Weights of a small transformer language model: 227M tokens, 3464 steps.
Each number is 50 + 10 x the weight over its row's rms, rounded and kept within 0 to 99. Layers, rows and columns count from 0. The size before them is the row's rms in percent of the matrix's.

# down: layer 10 MLP down (transposed), 512x128, rms 0.223, rows 146-170, columns 0-63
# up: layer 10 MLP up, 512x128, rms 0.205, rows 147-170, columns 0-63
down146 100:52 60 30 63 47 50 56 49 56 48 35 49 35 51 54 58 46 55 61 54 44 32 43 67 70 80 34 30 61 65 33 44 75 56 54 46 47 56 56 53 58 72 35 55 48 52 68 60 44 40 63 49 50 49 42 49 54 31 59 45 61 44 46 41
up147 103:62 46 63 28 45 50 72 45 62 52 54 46 48 43 48 57 48 50 61 48 57 40 51 42 35 30 62 43 51 17 67 44 37 43 51 56 44 63 53 55 68 44 45 29 36 54 46 45 49 61 57 48 38 47 53 54 56 49 42 26 54 17 61 60
down147 112:35 57 52 51 43 54 63 42 68 35 71 43 70 38 45 56 44 68 49 44 48 73 40 54 42 39 60 46 38 46 63 42 55 47 53 40 25 37 51 52 65 38 43 35 41 50 61 38 61 57 48 52 48 63 59 51 49 55 44 51 65 39 39 65
up148 104:51 37 67 45 56 71 57 41 62 54 49 57 66 58 43 49 48 57 41 35 40 45 48 46 51 48 49 65 46 62 51 29 52 53 53 68 49 46 48 40 60 62 24 42 60 38 54 68 50 41 31 42 54 41 54 56 53 38 47 43 57 53 59 36
down148 098:58 60 56 50 57 44 52 40 50 60 34 53 43 62 39 46 43 52 48 49 53 46 53 55 56 71 33 43 45 46 35 47 59 51 74 41 48 58 58 55 70 46 69 46 46 53 67 34 65 41 61 47 47 47 42 49 59 43 52 60 43 41 26 65
up149 106:57 53 40 58 52 66 53 46 57 44 59 57 46 42 50 56 54 35 64 65 38 23 66 61 48 52 39 41 43 45 59 40 53 69 40 32 50 46 57 39 40 40 48 61 44 67 55 64 50 46 61 40 52 53 61 45 55 50 38 57 47 48 49 43
down149 104:38 38 46 58 63 37 53 52 51 44 55 46 41 45 59 41 54 62 51 39 49 58 54 45 57 59 62 54 51 52 58 44 52 50 43 50 58 52 56 59 59 43 43 51 25 36 66 41 48 52 54 70 48 52 43 47 36 59 70 42 43 48 44 60
up150 097:48 58 40 46 37 61 54 58 55 36 45 54 45 69 45 18 51 58 52 49 46 47 59 57 41 43 47 52 64 21 54 30 51 51 61 35 45 54 63 52 44 46 54 61 40 49 55 51 46 45 50 52 54 49 51 55 50 55 56 56 46 62 64 46
down150 099:52 48 55 56 56 51 44 38 58 49 57 51 53 38 53 71 72 52 60 52 49 54 29 54 55 47 60 45 48 67 37 54 44 67 48 47 61 48 46 57 50 33 55 48 58 52 43 26 54 52 57 44 75 41 42 51 62 45 49 62 40 40 58 52
up151 104:35 57 55 50 54 56 52 63 59 60 54 62 60 41 57 54 42 38 57 62 52 54 59 52 58 53 30 51 41 53 43 35 38 67 49 47 51 61 62 44 31 53 60 44 48 50 55 36 45 48 57 49 35 39 55 31 54 68 46 57 49 47 62 28
down151 097:67 59 58 50 46 51 65 55 53 58 57 61 37 56 50 65 50 77 80 51 43 53 52 40 57 43 54 52 57 56 46 50 55 37 56 44 43 48 45 55 54 51 36 64 50 42 55 62 58 65 37 40 44 66 34 57 37 41 28 42 65 52 43 51
up152 094:40 43 47 50 40 58 51 41 43 61 60 44 48 49 70 52 56 30 49 59 43 44 39 61 51 58 48 53 51 60 56 53 76 64 56 40 57 57 39 56 38 67 54 41 55 43 41 44 38 50 32 43 52 55 36 50 37 54 22 64 54 41 46 34
down152 095:57 47 40 44 65 37 33 42 56 47 58 56 49 61 51 52 34 66 39 50 53 41 47 47 36 52 58 39 41 40 37 53 44 51 57 65 42 62 41 33 68 42 61 69 36 54 35 50 62 57 42 29 39 60 38 56 38 45 64 48 51 54 55 58
up153 104:50 55 44 51 44 35 69 54 68 40 57 48 48 46 61 40 34 21 55 65 56 58 66 48 44 55 52 37 61 41 61 63 42 63 42 32 52 53 42 68 60 67 54 38 56 51 44 38 43 63 50 44 54 60 55 51 35 39 47 45 57 54 43 39
down153 098:52 42 41 57 63 40 41 68 45 57 67 57 61 53 52 42 48 57 32 55 53 29 44 44 62 59 45 32 59 45 58 55 43 45 60 30 44 29 32 41 41 50 61 53 49 58 25 54 37 55 65 40 47 62 47 59 63 43 38 66 56 61 51 55
up154 103:54 59 39 49 64 43 51 46 61 51 54 67 38 62 52 63 49 57 43 64 56 50 60 42 70 68 61 53 50 48 54 51 63 39 48 50 61 65 43 39 42 55 66 62 58 60 50 48 50 35 66 55 46 49 31 60 43 58 61 56 47 55 44 59
down154 105:61 45 51 47 50 47 48 56 72 32 48 52 52 68 50 54 66 53 52 40 44 60 56 61 37 33 48 49 42 44 54 67 47 51 49 46 36 42 67 57 41 41 54 62 46 48 61 53 52 59 63 73 58 51 46 62 41 59 57 39 57 55 77 50
up155 100:44 42 47 35 42 57 76 45 61 59 42 61 60 53 67 38 48 30 58 53 59 39 71 45 46 54 43 32 48 50 32 69 43 37 58 57 46 54 51 48 42 51 51 39 44 42 41 61 49 50 37 49 57 56 42 59 51 50 30 55 52 42 45 47
down155 104:41 52 49 49 65 56 50 39 47 58 53 10 58 51 31 49 42 51 56 33 53 49 46 44 38 60 59 51 41 61 59 37 36 31 47 42 27 49 51 58 55 66 32 58 50 53 48 56 44 40 66 63 52 43 60 70 69 46 55 52 56 54 48 48
up156 090:59 51 59 52 41 51 49 65 51 55 46 67 68 61 50 54 66 57 28 44 31 48 64 41 29 62 52 53 59 65 46 51 52 53 58 66 61 35 46 51 59 51 47 65 45 59 54 57 55 48 51 59 39 48 32 56 52 56 42 49 64 35 45 57
down156 085:59 46 53 51 56 49 55 34 56 48 54 17 41 31 57 51 48 46 46 61 39 47 52 47 45 49 36 45 55 34 38 40 44 53 51 42 51 60 51 46 59 50 57 40 44 43 56 28 45 49 49 49 54 50 55 46 69 60 53 53 35 75 46 65
up157 098:50 41 67 40 52 32 64 53 59 45 39 59 43 33 52 60 63 43 21 50 56 52 28 36 55 60 48 48 66 74 55 44 45 47 56 45 59 66 54 54 45 40 45 54 65 59 61 68 43 40 47 58 49 50 52 52 36 42 56 40 60 39 58 41
down157 104:39 59 38 55 49 48 36 49 43 45 49 35 49 53 45 46 32 46 51 41 34 46 82 59 54 33 54 41 42 36 74 62 68 62 48 38 35 59 49 48 50 59 45 51 66 52 41 39 53 55 44 54 52 35 47 44 51 39 54 48 44 49 58 48
up158 108:41 69 48 43 34 60 65 63 51 51 33 61 54 51 43 31 48 40 51 39 45 45 54 42 51 59 50 38 48 51 43 56 59 48 53 41 47 63 31 35 54 45 60 49 57 66 47 53 64 54 59 60 57 50 51 52 58 58 48 51 55 34 58 66
down158 111:64 37 62 55 58 34 43 33 45 56 67 48 50 47 68 50 49 63 38 51 48 56 56 41 48 64 37 66 58 48 39 42 40 65 70 43 47 38 65 43 37 63 59 56 55 49 76 69 62 31 54 48 52 60 57 58 54 27 47 60 72 59 52 65
up159 100:43 54 63 72 34 53 34 50 57 43 48 56 58 52 47 32 57 54 46 44 38 30 53 32 37 56 68 53 42 56 49 57 28 60 45 54 47 57 46 42 51 52 41 60 34 57 36 38 52 59 45 54 51 58 34 51 52 47 39 54 58 40 36 41
down159 107:23 50 49 54 34 65 38 59 46 50 71 48 57 57 39 62 60 46 51 52 39 44 68 87 34 61 51 32 60 45 61 42 56 47 55 50 47 66 29 33 65 42 50 38 44 47 61 50 55 37 48 56 48 55 51 48 71 48 34 48 57 49 38 35
up160 096:46 59 56 37 67 48 45 40 53 49 49 53 54 55 50 67 39 33 50 52 38 52 52 52 59 67 51 65 57 43 30 70 38 50 56 48 48 55 45 54 45 43 59 55 47 48 49 63 64 58 48 35 22 47 48 42 58 71 38 84 35 57 41 50
down160 108:39 25 60 47 60 26 44 50 41 56 59 50 43 33 57 50 58 38 45 60 60 47 50 59 69 45 65 64 52 52 40 77 41 61 56 34 51 60 42 47 61 30 42 52 58 52 64 54 53 57 68 62 37 58 49 49 63 42 48 58 46 39 62 45
up161 102:59 47 60 57 48 52 80 29 51 53 62 62 56 54 58 65 48 42 40 53 54 45 34 43 58 42 46 50 57 60 49 59 49 48 41 56 57 46 52 48 55 35 67 36 46 72 42 48 56 43 51 56 50 51 58 49 42 42 47 57 40 48 50 39
down161 111:43 35 28 37 46 54 37 50 46 38 54 40 67 74 39 47 64 44 50 33 52 32 43 51 36 52 30 27 47 49 52 65 34 51 50 41 49 68 42 44 51 43 52 61 43 51 56 40 60 48 50 41 40 60 39 38 37 38 53 61 42 64 44 51
up162 107:52 53 46 58 56 73 68 74 41 34 49 42 54 52 53 47 56 64 41 38 38 35 51 55 61 51 79 44 58 59 39 49 53 61 47 55 42 53 55 39 40 66 44 47 52 63 52 46 44 48 51 37 40 50 33 61 44 58 57 46 64 46 65 35
down162 083:31 47 38 50 49 49 36 42 63 44 46 62 43 57 28 50 47 51 25 40 49 39 44 51 35 61 46 55 58 60 43 35 45 42 39 40 49 50 40 53 65 61 56 41 52 32 54 43 56 52 58 27 58 38 49 31 44 49 46 36 50 42 34 67
up163 097:51 47 59 39 38 51 50 37 55 44 49 67 66 49 38 56 42 53 67 60 57 51 58 49 47 53 44 47 21 43 59 52 52 41 51 43 40 64 47 48 54 60 56 60 19 50 62 59 53 27 41 51 47 57 40 32 34 44 63 37 54 46 49 43
down163 092:37 53 36 55 56 63 60 55 51 67 44 51 37 37 56 39 53 40 49 49 35 54 44 42 48 54 54 50 72 57 54 44 54 55 45 64 58 35 46 59 41 41 57 36 63 61 57 36 48 76 62 48 51 49 39 64 54 38 51 63 49 62 59 35
up164 098:46 69 57 47 48 39 55 34 48 49 46 52 75 48 44 39 53 60 56 45 28 50 39 51 51 68 46 66 72 54 38 60 40 54 66 52 45 59 38 43 39 51 57 49 39 66 59 35 58 45 64 67 49 53 26 45 56 44 56 41 67 51 45 66
down164 089:39 42 44 38 47 66 37 62 53 48 50 49 46 42 58 55 37 46 29 68 68 51 59 40 55 37 52 48 37 47 49 47 62 55 50 57 40 58 46 46 62 42 47 44 64 46 78 64 44 54 59 43 52 43 72 58 53 67 27 52 59 58 41 37
up165 105:52 51 63 32 52 59 33 49 53 46 49 66 27 57 42 52 43 26 34 48 47 41 64 48 57 48 47 47 42 47 49 33 51 49 57 39 44 56 51 59 49 57 48 56 34 60 58 57 49 42 62 66 40 45 53 50 47 66 41 59 69 55 56 29
down165 099:63 45 64 71 48 48 52 75 48 55 43 63 58 45 59 46 47 62 39 43 35 61 41 55 55 61 49 50 42 51 50 41 69 53 50 30 41 57 44 42 44 63 50 39 45 58 49 61 50 55 44 36 37 65 56 55 54 30 32 53 38 61 40 49
up166 096:54 47 54 31 36 37 42 64 52 39 55 49 59 17 33 47 55 43 38 58 47 45 48 65 40 56 55 46 36 45 36 61 44 56 58 55 40 44 42 38 72 57 48 52 47 41 56 34 67 50 47 58 39 77 43 43 48 29 68 49 34 45 41 47
down166 094:36 53 59 60 54 74 60 30 53 55 46 43 57 49 42 53 44 53 55 45 51 53 60 51 55 37 47 44 44 63 48 57 38 32 37 42 48 45 59 43 37 49 51 55 49 51 40 50 49 51 43 42 53 45 58 71 67 31 50 22 35 38 53 62
up167 098:57 48 41 53 34 58 56 44 34 57 48 50 49 41 61 61 38 57 51 65 63 51 51 42 57 53 62 49 45 55 48 47 50 52 39 42 34 56 51 62 39 53 47 54 44 43 43 48 58 60 36 30 49 56 51 56 28 38 33 38 46 26 33 36
down167 098:51 46 47 25 57 39 44 60 42 56 41 52 40 46 45 36 43 52 35 34 46 58 41 44 52 59 56 62 51 59 50 60 42 45 71 32 62 53 56 58 64 54 31 32 69 48 51 46 55 36 68 52 55 36 46 55 53 48 55 56 31 42 47 56
up168 116:53 67 58 53 43 60 63 51 69 55 36 49 50 66 50 43 54 47 43 48 51 48 30 62 66 53 49 49 50 67 61 56 56 37 72 50 65 44 46 53 35 51 49 39 56 71 41 51 64 63 31 44 52 43 72 54 52 53 38 41 32 57 49 52
down168 124:41 49 64 59 51 56 44 47 67 56 34 57 65 50 43 26 61 57 63 40 35 42 34 57 50 61 40 53 31 37 60 58 58 52 40 67 41 46 43 47 43 52 66 35 57 85 52 31 63 37 67 59 39 39 69 57 36 63 41 43 27 46 51 51
up169 098:36 39 29 51 43 36 42 44 56 42 59 45 65 58 56 61 61 59 49 53 46 66 38 66 60 75 38 42 51 58 59 65 47 58 36 43 53 65 58 49 51 41 45 38 57 58 45 39 52 68 57 57 66 63 60 48 37 47 53 46 45 62 49 41
down169 105:51 53 67 40 46 46 35 63 34 47 50 55 51 70 55 40 51 38 46 81 57 46 52 73 58 45 63 36 69 36 45 46 48 58 63 56 45 48 36 47 47 45 46 38 54 42 53 39 57 45 52 41 46 50 48 58 43 49 57 50 63 61 57 57
up170 096:48 51 57 50 48 55 50 50 65 53 56 41 32 41 47 59 45 43 34 66 50 27 43 46 43 58 50 69 61 56 58 52 66 56 66 43 50 64 46 52 39 51 46 38 66 39 56 60 58 44 46 59 42 55 49 53 40 70 43 54 51 47 48 47
down170 083:49 46 44 63 62 54 52 42 45 40 44 52 59 60 35 54 53 47 70 44 64 39 60 30 51 30 39 64 61 43 40 62 48 48 44 53 54 48 66 60 50 49 48 37 44 62 43 44 54 54 65 51 60 52 60 43 51 27 63 67 60 41 45 61